Each number is 128 + 24 x the weight over its row's rms, rounded and kept within 0 to 255. Layers, rows and columns count from 0. Numbers have three digits each. The size before them is the row's rms in percent of the matrix's.

# layer 16 MLP down (transposed), 704x256, rms 0.19, rows 603-639, columns 0-127
098:132106109125130115134145129116147131115105139148122145107139142105107113178142158135113093142124161108146163123156123119165129125116137115125120123068146149124155123084126153124134136147084087121131184128134123099087098098118113132083113127159183145132126157121136094120125101167119091130169130097124102135146110174141077088122098157129129116109157103134131102139132132134144136110137
098:136122122111105090128117126132141145158150104128108132126096123105114114113104113136113166150116135123115061165162153153164137138102119134096148160147101154094149129179135075163129136147088118159091145118046108132106118108177115154141115134179119106116133125111135130121101112130138087093115085160158112108149136129091166129122127103152117114134091126074125141139128179162117128123139
102:152134122144147085120126123079112136129153107105099101154141107148132094151134189132131095188163118164136129107126093093120171141122095163157133090117100160114153123130136115129143162167120179164160093152126108130142146149133117143109130150146117116139141134117100128134100133081132138144086084096138116110148077162133122150117141103101090126146145125124133130124158151100166164162101
100:134126146145134104139112134078155129147145120160113158114139148128165118089071136125138137072137156104124190116147109133105134125107083163112111132126133131100102105121114103133110130134120120127141160137139182174115114138163137087136094107161137142154129110100101137072135126123082125145132095135147191116169114091152109140118182125123100131138125107101150138138144107105124112149123
100:148156084157134130117103127100139120093124098148144107145105125089145112119177116143148137149104100126106138175115135147100107127096147121161079178112129104148150167117127120138132143153114134127118143173106121132146150099147151134164151124133127079115134111118145152139113108099136126125164124110098146173120121085100147122165141142140087180130180129095130168105142130169121119163138
096:115131096157131129137106150086099158121127119111136127166128109123124136108140122114124121159138076127118116111134113136138153151126155111138126157144110160126126155124099117123093117143123127129154166123138144131141162154139131117135124151109067143133108137110134132081108146159128157104163128112085152118064099119129172124117177132154105076146144123132110131129172119115165118150106
093:113166084121111142163164129157171115104152111144136134104135115154157095138112139145118104123100125123124136139163110128123118151172135142154134141127109119131131134162137117102127138160097176131087162098144163152164124100149141144098141158118161116159112116100152151115105148141136092103165133124119135123096106119092135109147123112133099082146104136113109118132134093119154135139120
104:194098140147179114115166105138144127146164170087107081159092118074153137082111154111152149132153139105131103105138124150119129162127147096148091118140163121095116099152114142103105093135132133124104152182106124118109109176131142142154120149161101102106140156156129137129101119157169141145132117140134087121129153115156145131102124139110108100124139145114133087067134136134122095136096
103:138100141141164108139115132146137120134130145168092094102194101142116119099122156088122097153147143122071109102117111101160093141138166094113108109119139093128097151129121105135122137145095111099143129093110135151128163177143112140130115113069155168144077152137129118155114138142120140090093127114113119171145142111115118075161148121101158126116140110098162119106125162156141163096141
108:117137136084107136122147094170114107154105152144179099139086117157112122119128135165130138114124109120082120129165147100139134155117103126090093113115112105135106089171141168125102124127120123078165175165147109123159156126115108113196144145096157088141161097095126125148126092127118098127143122123147123148096093142158107147119118179103143140117101082125118128135133164141156113123098
097:127137089082120121163147143127122150122096114133154123136113136137100133137106119102143111146134097095121122126107130098097138129142160078125163103136137095120156149077158125139139116174135129113143140089135132164129109151122141154129115152163139088151104141187139141082140101120167098131123114146092193111115099158119123127112161156129113112135175101120148083084127110118106127152128
101:159151150157089154138166139134107166106123116125124117097120109100097132144155089144126114153142048142163150129132144141133150133130144133084134137155108123147125082136126131114144113161115175117140129114165086130122165151129130118101155152125138110111101112131093138114048071136109156140165147092147126117146101127115122100103098092162131159180147136140140135141155127125157110146111
100:134108089132154134117173145123129108145109107137117156138105125156106091114133138099057129097125125155144142135099128115101132127133154134141107153099130114117145146102120107132130150082144080111151153107157121142152113136127168126135164147168146132127129058132129125099101121143132141140116132148102124131127117093093131155107086091099108108086109166161127136085046139171124140129140
100:135119157126109121144107116124144104125140139092179122143139127129120111141140118193158163169108131101154099094120150177079121068153123128102132110113188125155132154113114153084122162099135139135148108115116136152130122130156113136094125106144127103124124178116144103110152125137153150141089126107133135135141118164116127141118185117090168134131103135142127108092164137117115114090100
104:111138164118157140168166148135136171126140171151136131126136152149141155131115120127089095144115121160107109133146116164107137112154108131154147112119105145158106106160140111137126124146143103125113139158130143125140103176160085112160149113136101108144132123108157107142127122131127160138156124144111088142116168118147128140088129112098173125117122131122180150145125118119144092129188
097:167085131108129143130161169150120174154124124098109145093116091090117120129117128113105114158143170103123088119111128115133094082093156130119110187138116120141151091145124155107146104115114132136133146169138168114169103129138148155160141159150174108128164136132112149130092136103105096137152132106119119105092084150172145103119147107118118092114124101147077141141123113128097138088132
100:119154143138091139161135083102118160168154112124110126125144077132117127132148153114161114128070104138120131117088138119103117150135143085159123124138121110130150100125145125129117203113145150123153126144116140158099134174105120152097154148078132128111108154150130102138134140111136167133142153135158074110101102125117130092105113105180103166173095153117088096142156129117151130089151
105:147125099116140115115116174068118120101137138112108097162146180173156119127133106116156117133134112117170122107159170132119122122139118086093155111160100148095098162129132172161109134159168156099143130144168177122124131132148112131149144151130108150107158045124128141156141163168109133161128099102099136117116112126150115102123107142082115114104087149130132114168138074130173150125142
103:153114153115149121172136131096072121167117139103130143137109105116117137100161156173124100117115089101113162120107113101124129151117116162107136092149103087151098128120116106129093142135128151136140139119125106153129135120123115102112101111154154119180073116122135092167132116123109170133104144099144125130108136126145091147127087133138138091123135102100119156154125138086142151094164
101:107154142135084092181125123086151094110133097119133079090129108132152142131137124079132075125147176105156146125137112142134136150133150146162121084141154131121082158151154100122115081115098131144113137096135162130108150107158092086109136123143150105162127103158112128145081180109131181130105125152144117116102087132152121133085177148143120105120147176158092167111173142151127113126140
101:120162133156135161135121159138127156197116133126125097100115102158085189111160143142108125160139151135127124134112104140167090155166082074109159113145104153154116147120138111152121109157120102112132126108143143160107159126158143124135124134151144150130146088115140123137113109158129144115113095130161169156134134120174151140134097120128174126148122146113083149084180123121166134150139
104:088135147127138095132133113130095117150109111138140138145142151101135103116120116134148130110134148126134173109147111142124142088118132132091176101133155146136119092138142110171110126130129145150116106077105121137158123122144109122110138103161140088105126080103155098126091099125101128134119090112112134121075130111140090121110122133111160148130107110102107131193130131154160130135096
098:127157142149115107112132091102117130135136134118148124095116150114154101181150115120129165063140123110139087112150132097146110123068147119099164119160128142104141093128117146114139149159113140119100138181096136124168182168118164115127132105122154086079124129144128149138097106122130118136131145170165141155115078111155155108135102121110151139111116108124141144126116137137115157126089
100:142140102132143131142135110136121143110134145154111120104124121113140166095161137083151115163137131114120140114096099135121164159105117140094063094141065116138173137152129153120091129131151126088114155110140150140126101142096096163074170108145116137150132135110105175120079149150129108103125105079132115112175107138113114148084131133151139110136169112123121176129160126136150125129121
101:124108144096138099121156115142119148137095134157148119137163117120157148091124127108124116088134127147125169146127093139153090135115134069137131148136139148107162137131154087130133142153127164150076111136195120102129126067086130121167102138136147156156149128156075128094115157139143143111131125128106141129136112140144133100121123094154181103164108137134074111152168112163154141122127
097:126099171116108114149097093129112163137138136156092172193146132083095135118130164090125133097120094092143141121174118108126175176142122138108153150133120117168122131079142137173113088111158109110175102172137143165152149144096131140119133120096153112121116126126104108133118157120076167154124134119181121119150131147149110135095109107104123105126109092129142140140100128094123159155098
103:158157140092132155125123129155113107183122084147135123101177108064140138151161134086131107144123145154117138094124130145118125104148113104112135174118145121128156113111131121100159191114134140112127144085128144102126135141126133125178157119153118112131135112140137132147103106095136147109134131152088121108144135102131151131121152142139082122121071116136137130134105107160148143126131
103:157115079106109102122087132115140140091141122120089150116157147164110123141117157153082134141113131135128105125092120146138128165129135149129189183128129141155153114149086125117119065110130117109166136124099103132146095142093152130139152187136151167096140174141132119128119161164105163150142171128133131166117067146125119144106153109155109126157105123112148100170153117159108146180131
104:083117131115122175127115099114148148114095142127120141120104126132169145168124152163147057115129112150111115139155096120128127120148120162119139115168110134096125118118131163139198118118159181180144112114151103151105118127083140112143110141172110106126115171112114113125103092163142129126121107124139139163140167111129121116095116166156098161139169135126146134087079110124098140135119
093:139131093089121114120137108138115102118135120145157136119163176133126127154118144163131126137126134134150109125147121164126134100157116112097111132145159085114100150111084186135141136116120146122175126132097177109111113115133153118131111123123160118173153138127120134134139140136119135146143125115142099140162048140172149119120117144135143122113106144136143125099137156140149156094098
104:171163133080142185145109133105126106150147118123163122121131138106119115194124106134144121128107097127139152063130080150119126133138136141112142119083152105166186107142122136125082140137120127150147153132098104133168095118134147114176136134133140131124177129097107130094131123102153145124154145115108133068110125113124143111138146094106139117102128156083126107124148163159118132067075
104:096158152152131100161143122099164197103136109129109133159065160144116124150120147119153087125111161132117111135126090133110152106142105149122122126083115173134125146103122081145125149146158118146139085143131133109105106181109135139192133114143123061099184147118131152164142131118129131111109123143154155128152138132103123115105112114086154138086112130147123155101127112124112145097123
097:128120206105128130081137108150128128134113103116141105171131096127145129170076136128139119111070129092091153091082152140174159123101093115118141139126098095128126137167114098155141107130142121147127120167123175138135131130118138113148181146093157087116119156125149163125112099103172134102098117055186136111127184167129151105113105131124105109138102153158105111122100114162134147139129
099:148148156095155123140141131124133080142126099169075135113163109120135162106153172067110125117146136138139176131107077139144124099120097119151109110160123106163131114143109133097089088157126129135124158124124094121166129126099155102128124133174155114100143106156183131165132168132139104138130139105114122125132111135119114148148176093121115173161182126150143107094125168125120103148151
101:155145145168155122113136103106106157133128167097129109124140161169153135089148134128125142121101137109159127111168106099141105124113102141126127129127113134089091124151155112145130134130148142145104152096146093075119134102150110141120150094121142121129079098167124119176109080106146148155120148157114073120155121144157138095152161117145145078136089088117151136110113112097115150152110
102:117102122103131150145126138122148134088176111131110142141104159125108081138101121125083173172115132122150104122093126145148142117136166096115118167073128137077160118120093149119152118143153080112178138132106138158105110127161124079108130083130129117094136145146107097146113172044164170096121132089120134137114115155095084165106137137090141094142180101144131096155132114132085126092162
101:116145156102152161154121123119135084088107142115109130121111113150127147114103129151129149141176108105142112140151137183141102149126198134110130081157135093125109117162132109126130105119151107154102149140081149165134127105165089105144098111116169122123175089109155092093104125105122126090119099128139128121129106092125126127129089152104152168147102145156154106176114081132092130156152
# layer 16 MLP gate, 704x256, rms 0.181, rows 604-639, columns 0-127
099:143120148172108142146111144140127183094193140101131102112135137128074166121156134121146128109125151108066109151148167146125160105129135107089109116120118127118117148095121099172120132135100142158126124156099130089135103138148126103121124112125141091113174208093141138129118121100095115110143207114107105120142108129076080144102142132126125117120102109127171099152115132095153111132131
097:135156113109107117107156112159096121118129086086143130135154138153114129135091109120080122141075126089112148126093129146137129116098134149129163119131131109117093108154162138164144128086091105121150162098069128108123167096092120192164130132105105117136151098128114099113094094114140141100147148162138108087151113107136111126110131126100145143123153135115096080146131162152094080121112
106:138109113119149138166104124100141147145123137142085164121106121108114106125157138125147119115134155145145131153145177094105157141079190104102111119128127106093103197112112103073116100158120113141154137137091131150164136155117136128092150125114102112134130119058140092120109106097155140098102152153150135105136178122136119145150126092129137112116105131128126098137140132154138173099111
098:131159127105158144105095127133094131151130088156147147114074160100134124121109113111102106144126113114152168089134144104144087130142180124120064114146081109103156112111129098120080182151119094132142107102119131128150085108070138117120101112132172167141122113158155113107084154123131115089135152148136115190151119145130147129160097168151085103136118109166109119125105168142167144140170
096:112094153125078131130103135110105175137134153098118142170130140142139155144140152095094109091135128126135201160106161173135128127112133119137124080111115133147099145081148119163136151157156145131129172105121058143126128134104132109077095176139103144140091104133129163126159134124151081142161085129150102093125127134111157131139099145139092139123130073125128145121148103087113125148163
097:146128152176118159118154160082155077171154141145136130113179141148142121151146152147120134123144102110142142147152111102158177148147156148125175145110137117126105110129078100159136137102116152096108110114108141104182151158102110126122148140137121107119101154067138082153083130132128115099138147170104118169126127117107165178065133101134126122140107194163120102153118109130116088129125
102:083122130112163096110151136083098141114169110189120088148108131118173127135142135159163106147154073109111106100090128105127106149091089161128136083126100146099134151159107085096135133127123092148137145117135167150180110125184144111151090185121118140127145126125133170093123159158112118090131128123176125141130115120081101144123090093120144130106145140137095163136123108114131154147124
105:077137131187139138131176101109134139107154149144049131125152113088163136120131176119093109100147087128107100122156142136149115124104126101158122088114148130166185161110162136154107138130138118134126167071087159101115101113133112136107139123096143130163109091165154100163136161098161168121104120128137133118136121160113129133126121108139120166119141162091135110149105097122081169125129
100:151093095132158140127145192156124154119079121128117143122147131118116103087106097110115154162175151095115131133128099188120093184138123123127141119156138125101156109121139115153125105120145128170138184132108131149148063103145136104144085133117119119086120168167123119143123129118118080123148132147145159112145115100138147109154167139141155128098120108113140128162132123098130171146095
094:149135108099128135134156159120106090133110149118166138130140128145078159084118124135090157106135121168122133114171089154111116111147089111150107144155118124147139127102140090132109132150126106114113171120136110159174109158114134138150116127151118158127133095119158083124168084144140140087116110123149112131144121140161126093122134148149099144128096154134085093096152100115077105088141
103:099132139114118097152107147167138185118139075121142153121105107130163157153150114140134166118107148163129139111153123141104145143137127099116117117147152159148155165110150187151143084132115156134156127103093130152157154112128147108118120141168153136089108150140134088144126125057133139112126152154127116153154121153112130099116178110147121113158087140093088120129108106130171084113137
095:176146135098098125098120108167145117146135110147134091139112151136118149163133129107125090143097094126137140120060132113104141133096106107115124134132110145129112147096136136078144054128112117102164138147153101163074139104150124112107146111104106130093099092119123102126095131110122164111133127121161117146143126167121150126077144067136140074153140125097131123147148101141103137154165
100:138163132149137115116108108133074155152099097103116130130109121121106111093140122149123109102132173100098112103136166122111119094148099140097093108122150114173078146134092157116116161142171141144136092145152142126146122159130152100132097136122148090090129128124140119081116144112163139142087118119139135119113169138158115134126107105112133162117134120179128106146124125116098118127136
102:117162106103091125145097134143174095110122122097108102097102152109128134125146117091135129136134152089154118148132111121129118142141109125130131145105086156142139145092126129108125170112177145166153115103108146116114126138154161146099127103110114164129115115104136117108120119163143141131151152083167077135151091130136168098117118115150131090137147115094106122102118105095074134118103
095:152143158144140180149146101143114154131112120148138115148179082127145144110141111094108143142151102139097123154133116149141146113148129116144085145157160140135078133129096141144137129104102144120137137111122080092126160189112144129100101140155184141088125144145132130123132120121168138136145126109146138100111149109111127179111125125158135132125122125069159085139118084122115158115120
097:123151147128125104114142119095134151153124124118132141161112113120103084099119143149117187172100145118069123153144190103152154162112159162134113081140134173174143093130173134102084168155100146118128168113143111116118135116129119094132131135131129093168159131139119087093145142157135129159132151127140113129120155144133136107120122143160123125116145117121136120119155133118124126071134
103:096130132133115111084132131140112154123088125137104131123168121119142099098169099135147096154110134085073141123118171135120091127124129084117107118164132171144159173103143092114145166139108126100168126152091091170141121126168108127152118120070143149118107110123135158141087141127146134102143171112114111113140070131135133165137116133140167067122149135111121118134131110102141098137111
104:110175134130154124077181123161138150079105119119137116119118108140113131139155105138158107126106142147125132128134130131120107086129154110122132121153169147141159112143133107116153105115113130092144104097107115152161142167103156164104119128135090098075126106165160128123148189121138127127116124125133155160122138164130110117137149149175142141102138133079154172141110148163126142092089
102:131112099089157162070116099110169115082102145138128155090107144123103099142143140106150114164108139195160119138150136104151105086129123143089124153096130136114130163114083137117125110153137113129098127127180076152130107125199137156089161151086101099094119140130122099091099120102142120124137114123131143124112075104107159136127129109146123149115097096150108165091132113181130115170121
099:124156103140124111153181110120128177127126120138139102122127119102113111125112135155140148088104086149103127134099154188130129115129097154107148066126137153135133158082166111141090123144161153117097147149107087120131125131154117068132099104109116118135109121109147135155117127138151132128120154157106142121166134153116144145131131168116116132093129176093083145117144133158141141087167
104:116118114103170107132104095111078120105102127107095119131124115157169113107099120116087129101165146169117130120107120091113129107118164094108143096138129160121157085137078129094155117090118131148165143158135102120183157140148141148136073116123136134144133124105130117125143105138129109139117156096116100106154099141078137160154094140120170123066133110086129110144144117122124120129132
100:150092110153156117170119197132104132177146116159130145148082113096115140186147106077094076143132149132095143128154117127154092126158144139110105145131145159161150121141107121166108199150112159123130147100070118138126161139123133107165109120127138128089153111133151151131093176140124110137139113122133106123091131088140168136112126090171127133119126126165123122130103163137108138151145
107:155164115095117070127089104119105140129086087136138097111110112101101174149133135156129068152117103170096150098134077119102137164120126136114066123142088116103119128159144123127150159092128133111165082119123111098111106149125113136141123090107146152157164101106133127134133131097096127141124142110154153119117128113134108171137110129141135135154171150132134157170127161157135121132110
101:113130161132126136127092142140112133138159088128122128157115106142108143140085122149121145106139151115104121147166126156066087129127148117085136139086147142154175131138135116134163156140158179113128128113104127134140139121162177152119159118127169124109121153135160121184136154156145151134197131115213144109105162096127150112083126162112104090135073122150159126098126176088110144183108
099:120098158129123160176094124154139123098119083101148118178123138114194159120132113128085119188155149117117093149093122138091084145099126107114110110118112127077099145132128122124111111084110144119126129137142201142113140154115097166123115168132123155128166130138151162160126110167086104120111135083137114070174149127120137079097158150133098141124101096110107154148119127106143176122146
100:145120114142118084174134136172171160126130099111165149177129129194144141126096118136125077083107100157107098109128143167178166131106153109118142092085164174137107153115164099147112136160154123115120094155093101155125114106127133133129133124090161150137123151146110171088113136114086124129139119140118122107160140168124134120110158118112122110178146165082162135137129151122116108088123
102:148104134078131105131172136137155067105136114042124128096130119141142116121125087137092175146147109146116154131145166111112107090150116100146100127121107123123132123141070110148137122140155160115149104134130108128110124143139079140123123116097115135130118108136123145177143153129131115096124134123116130125087129131104155133143172144129149126114152147116159125135095152148113131106145
097:139111118075144151143108135070145095111105115107110130098135121109134154133127147134116139170100139136125179160111142143118110142113127156073139120155097160097118143106153076122115146141154128123127137111112116111138138132092116112119096092111151094082153165131118136128136172137136107126133096149115113155153099120124110189128117158101125119172109115100082121110157122148128147092129
098:162120136124116122126124087132122133142152045147114146153141112117111103114125131101175139187118106145114091149112127111149157117067137109054155138152114130164131186122113077143112162113086111076139133132136081149136166111113151110137118114129121113158108110138137110118122095092087123127144124138119156132102115138185092189151142169126117115110181132130109176130155080113134101149152
097:115148099109119137145121143114114098105174084109155155081112135103141088105132168128125153134105084119136133144168105143127140133077161159133105109131133132126121153103092123097141123106109123119172097100118114116161132114109105080134105143171145098145145118169129129097090158132133093138088112114107116135106135140175114123126150136114118135114126136157088115159170101140136144121182
102:109142118122121155149143132145131121100168129116120146135107128184102121108119109152098131096139150182090085119109116111115151166141176137133141136099133116137143154138157124138127178152132138130140143089087148109105136083084124117096143087128124112141084103159108122118121158154164102131143167137121132154131108137183126114168162107135167135126148111096154125098131158186165117082118
097:141142168087130089136123135140158117106168132119144117057147164094127113125120126137120135145148114125102117144122121162163139127081116098177145105113104102126115144096143157096126098105178117104114150068133120147131117148126134131109142095137111096142148116097143128130123107102142077096156104101093121124081167154119118128147146106113124098139158131110151090139162122149081111169117
097:150138089147097121076120143102162095172143119171107147130154121129194107108125144097149141162080131107134144082146130131123126093117108110162132101134122109113104102091126103146112144160124164116142119123152117176148130092124119123157167144136089125151133111084158116115168129194169114154120126111110113144099107129115172139144127134153060169134108087125118142114098128121143119112137
100:147131140153179128118162126102114137180146095130132155135088150107126098132136175098129129160121143109147121126154125201137091107118095097150121090121129121151141163125097150113140153084147146141126152112112130134137129112133141096085125136157100148063129117136096131153135114121182130112130093098164158164120101119182164156122178115138081149133139122093136108170117125161145104121110
096:156072120145117175143150127089119123110135118121121145099156084103147096107091092140132127128148134107140106121144087140142154127122130112165104130149116193161120095096124169113121131115113167119167128121114141131164149095134121126099128160125114046159174067103111151135138135082131155097129142122104119105141098142107110165140122134099130148143093077111116076163145099119114123135159
101:132157094138120134077142135133137126105127160097115070154130128114170102119115159147114131179164154130168112138100119127141127051094139127145110145115075108075121089115154115120160166139122129129132088163122118122132117121162129093137121121109138133128145146155122143110136130144118136105148133130157151149135167167161129154118098160126146137111144093119141139130143133131110162143131
# layer 16 MLP up, 704x256, rms 0.195, rows 604-639, columns 0-127
100:153169133129111080147118144103102129126100108144140111126123110143117117115137088154112135100117117157173151118134151120110144166160102135140092087173122133131107135144151112151121099137160179116130173157182128101142138110127137134122112154137149121170136093144125166089134110114139154144143131086156099181113126122131139111160140180123153125161121100115166150153103130114125134133149
102:128120151145147131117143148158137149102154146134110089141100113123083143197144142079097119096146089120142127090124137123134158132156153113133121164140154107106098098155131113143103130168139170095145151135059122124148116157187135139110087082124111137129125125129146076142105134151127078126097139102112153105143106123129178110124136119174145160140130158121142145137103137129136114082082
100:180090147109091100125087124137113126123107102136107121116121090162107128137153142132117145087134110135131157108124151118162114126149143107133095126133106119153155141125129140151176112081138123134150147120132171137120147148089130105162128112137141112173159148044106163125112150145145157148152159140133111137115160125131130150133075140148158110142134110154112164133117146116127083145123
101:085129104098111148110120171131119153142186113171136155102147103118104119078191131172133174140114104131138172149180098107179105105129146175109122139123114131077129126110114154120107131130141099159096119143110123151150116107087122106130083127159132106092111091081107141125112167118134096118136105112114103134125110131124137118138118112161135196118150106151112137119114183125109132144145
099:107170132076120095088130165116130128132099134090165154135154121080134114167099100129148106117110118094109147122125136125157165113159106155096143118124135131177131113163131161137118067135148067064180133130112182118140113145163080132141132096148167103164160129132132108144114106105126115126102127099108155094141140126120139139091150145128134119135108117129155150147155131152104128126105
094:096112165141155145155118118104110112104147116107100161133122123082098098139117107148163146097136131142130110138137143111098143115135121133138089166066121142110098153156110111134132114112158132069120098154110128125191155171129151090156102139142104118084152148151140093134129114135160091179115112139111152098149157104146163153131099102143112135103132189117153115152130095146150134125153
106:107138153135127090176124113140145107155120116148121099116123109152165081125122157161104123134110086121129149116119109117134113108176137153141101099115085128131123075153105155149152126111153114151136127118119111163116132115156172155088106141158151149099110155122071095114132172136147118168118131115150114137122108140105144190117172123143084103127134165118114172140139132136122127093132
100:119133148102147131160120117063126122126116137119133180180094129141114130163123128141148130131156081108098115166117142087120137159096110160121085088135145132130176134089117120149117111141108163118115106166107131101116127121123098157145132106097126081101128140153123112156138098133119113113131137090133179126155128139136080151116131113119126132079110175109119123185146120132150144140135
104:171126165129141112137093077143131128067155130099151082110126146130136131135074153152147139097127087127116088156095133123145139110126134130141109138107142118134116128136124140110126102091123117131134123186137153107099102140114108139134102123156106117099099114162153123185137108118124105140149112106133162122120130140183139112154168156184114131142113141172115156111138074124107146122121
092:174132108139107137126102140111127137132144117112164152108161092125077122112121120124124125095164111167122166089131116165156127103062123155068142148121152097119100103101101087148093142162104114113131157110128146142098136135155107160167128130092112103173114144140169104132094148098114182132127141118155104107121150149144115115151124168127144098117118146130153186130133088112116139128123
101:112112113156146104138158114111170120117109107078149130121148160155141128113122134139132139071109127099118151097119116157114113128142133088104147148141186131147084132112144168115111101140143125164121107126123171100139162125108156072101103151136119101171099107129087150177136164104158138117115114145146125151109092142132086127134157119113096131128151163115111093126128158095084126141101
100:150098129137113117129069134179101102118124151158146115128144127148075145162086136136180140108138163108145150090152112148120117151164128078113118143171118150143143130160119105075127088119186137150144095150164129130132136128146111114124140142122099132124161136147099117151132144089104130093124140096122110108119111124123100109089175130181126079095136146139125142179117162124140092131133
100:163079156090137154132154125104137105127110136096097147131080121149109124133137109133124131173172119104134150149159107166112145145152111119084148120159127092170122134137136134137130092078122132139158114150121118124113172116129122123091105140049113149125123167121100091155141162162114133141121130093139116149134099120128110179118115127152125086119141123120137131106135095151144143162125
096:170068158153153141136105140127108087157135076123153179138150125153113124127133096106127110133123135126107115101101152117138148161201126112170148131144139115159150137130119163141094143098146103106123139119164179133178157131103136117115166131106152157098121119139130118156128150142120127174155168139114162160103153087125115113125121140144136077128149145125113167130100146145148154102147
093:127102118109117155158124135149127122147091111126109153159128131121183149149089093107132164107165106109094152122099121152102114131101195155094097120128127137153103139128135118083168143151141132148147149091150135162165104154181166124150108128139177110107122127156104162119122123133143151153120100159163127120113136172142146130136130138076147119137092127138139168125113108165108170123105
100:111164141104132129129089145114082120152107106136168119152120105150134102149159121094147150144146137157155134124098126130194098123155123137147119152150106143077125112119130162105120117163120116111131112114147084153128095113145168155107079106150176165128140126097141140141164098106112123128123136055115152125131086129163094157126107121146102155107117103148124127096161155139139134151115
107:117107108148109122146143132104096114125128143171153081123142136102185082111106119121129140127122127154122125109132106135089109142132087146149106153158146101104127153126112127159152136124134117125120110120123107104146097120108135127107152097167091119156205112148163163179143108151103134136131180117105115129132138166144177123095131147119055096092099142121139121098142123102102084145115
102:138098150156120147117091076109101127085136165159110156133098135162127128142127159138138146119181101142122134124142077150146119117174120135090126116137138128139127162141123141148103141138131157143139113082130104148108122098125134132136154125138144085151166108118122116111093075116109122104124165159160142171161130131144140096073176161143133145116091134097161124118117100147156126095080
097:115170098101119179129104110137182169155126130153112138114135114126098129106099146111158109120148121087085126139132168127079082152109117107145081118105103077147140122121141107104172135122136151113131137130109142105168145186114072136146155182138120136121144140080124145113138151131125109137109137123169137112139133131120116125180138127151152148166162108108117138134114125124131136139150
102:148119131164146127129134114125122102170112105125139142128148099128108119132131144133154115087136163119129129142136108107086157144104144121126128146113102080071116079176093131096136127123131128152100135118121133130144144120117159117119138121163146116154107127150160083115100098094128121174138125140108054147152133146104173060138147085122137137130131082119067114126138119124131179118103
095:132078141108133144123183138115141147117147170188128135094144179097106114136098139166111142102112130121137109110185139170146143134124107129162098096119134098114163162096108118090157163096108119152170110099127175104154135094166155130117114113141129145119134125144116086116150176087166110112115156105092104132124145135109106123141104140119142125146159140120105132130142164100175137141154
100:123178115127099152122112140097165112116173131087173121180122091101124125128102145144153146139127157162154125127117126170126133094134126085120123147137144158133124118121128133092113134126111162149096150111089089160140105123147153134128152130111129151135169118144142102159121132133153137145134155121103115142103140109113152130087129163102172108128096130132135123152138101120152138132125
106:113182123097127093110090143182116185159116115123107160163114110158099168165124122129134103129189084156128104146144108117145133127129109123087176119155146167130140141168094156134110142148118155112107112125156148139129128084096113141112164155142124157143124112162108144137079123144145119132122133152145128113128103138115095143129112140097131113135117138135162145121129130166150112147115
099:137150136131125159115119116153138179089070143138149118111202129132138104149138099120141132140098153111089130117095139111108142087130100120131099157171171103111114148125163125097118145162125093097140123130127120174142069125124114118152131164085126143099130126128100129170133150157143112124132095157139170118096082129087121142120111154123086086113128093168154105173130130130081093112111
093:133139158167150123162131150162130145111127091131171094088139103112137124162135178133117114136127143146091152149152118167125132135132117144131118098068082156102129116115071131129164108152102173081117153118144118138134159110153130143120115138123084122156150126164145141160135114134150146095118129144131122088190083172118126090103109165095186123088105105127149096104152131124178123160105
101:141098155155130152162125071153136133135156143132142173100111135118154155131101140129121117119111124112105156133126153127151125117077135140105157124146147121117162144138145122147123148130160147164132108123118176156160123105095106110134102101145119129130088095162142161114152134123107165134115151186073174140091168181108110104133127127135136147162125135114147125099116125114100123136110
101:141122163130148144088116137117064154093127158123097102095152135112126151127169144138099105152132116091184153117107134158107119095138135136130123108080113126133133124155138142139100144158145113166152125138147140153115159147115127118124124104121147096096125116133119154170113128148142126115139117111107095106109146063140132112146072138161141128144126125171110102067139108135155111116148
105:080096128162183181171139138139136142140107152110127168138119101131135096147184111164117095126093124150088140181136103155133109105110112149160142152165133149137106118147117120169117112195135133128109159153152110156155139137093101117104085101130091121086171138085150133143149132094114111126072131114134135111102093114159075096115121159092125129120163141125119149163125154111088088141107
094:152072099120094123129105110107122101125105121140148151148114119106153103154116129136137161166105116133117131133158130116156116150140118106138160174109134124128131140125128145091095143107096113128150107154134147121121147105109153136130087099127133085162101128119136113115144121082116089115160112089144090122157115152144131195096146122172109114091117201081116144156113134147145133131105
099:140140147145129079141136113122152104129113182124120065137105147116136124171105105142100128200139106134126144101147097091123132143112163126095124132147123096140099135147126129137113199122113129126106138140142154121112178124089119171154108099112181139119098117097124117176131096160149150087119124140132122125094108142090117151130130104144163138158131133121141107069143115137174141130134
103:105117142107151151108107103108124129120085096117112118132126127123163133097134145126154113170113113160118117113137175125118110117133088170152112154170143121158139067102154120124116116164128157097125147157167136129114154178112164108150114116133118123105161118117103074167128113118117095154176071095153106116103138114079108112119130126092147136138121141138085154109136091096072084115145
102:142164126163129119107133089123113123155137182140128107142156118097127111113162130138148177084135115138082149163125124143135149138127137121150120060125152151120134118137115100102114089129115134143140122114128128129119089118135117121143181110104145140134103157132147090094108118153141153134157120113110146094125112112144121160144143138162148128120132102125149112192149158122125157131143
101:147108114100112165167132134152173128139132135163104158140126118159103073124092142150134158164102125152153107156094150139158166121120103096143105145092076127058104130123121067143128114190115125153148123108090115155117119111123170158098118090132128150090119182138124155093135135094106145179137146114140139136133096154148078111140166123123103152132144101150153145099137169152145084147111
101:103110115121119083149136116158132108137110099100133091140144102166125147124166110140133103116155170129141116151128112102110113161183102108080096081133112134134130151150104105151158137134121077129166140146140138155113157151150141146154122117133100116169081116111148156120067128072126137125098144142171141111131145153110192106175120141131156110132160150131122166078116115136122130167134
100:145153145145113152127141112122147106121137112118116107128127111128121125148110113143160103120171158165140104084194118120107099118112111145141109102103143139124139091109152168143101120154165096122136150131171126087098168100155127096102135104167135100143148113125161182107137116131144133200133131133178127135121116107144137180143131145164082104112116152119167127190125121100140173114145
101:124143134162124135121090139114136109077156129114135119113117148129097122126148141152123116175122110149081147161095131160131165123106145130119156148170139105110096133149101098108131102094106115116065131088087133127129150141139138140104130088142149148120143150116183116140143140108164114131138166095124143110119167121128140170142122094142173161111133064123171098062153119133167107152127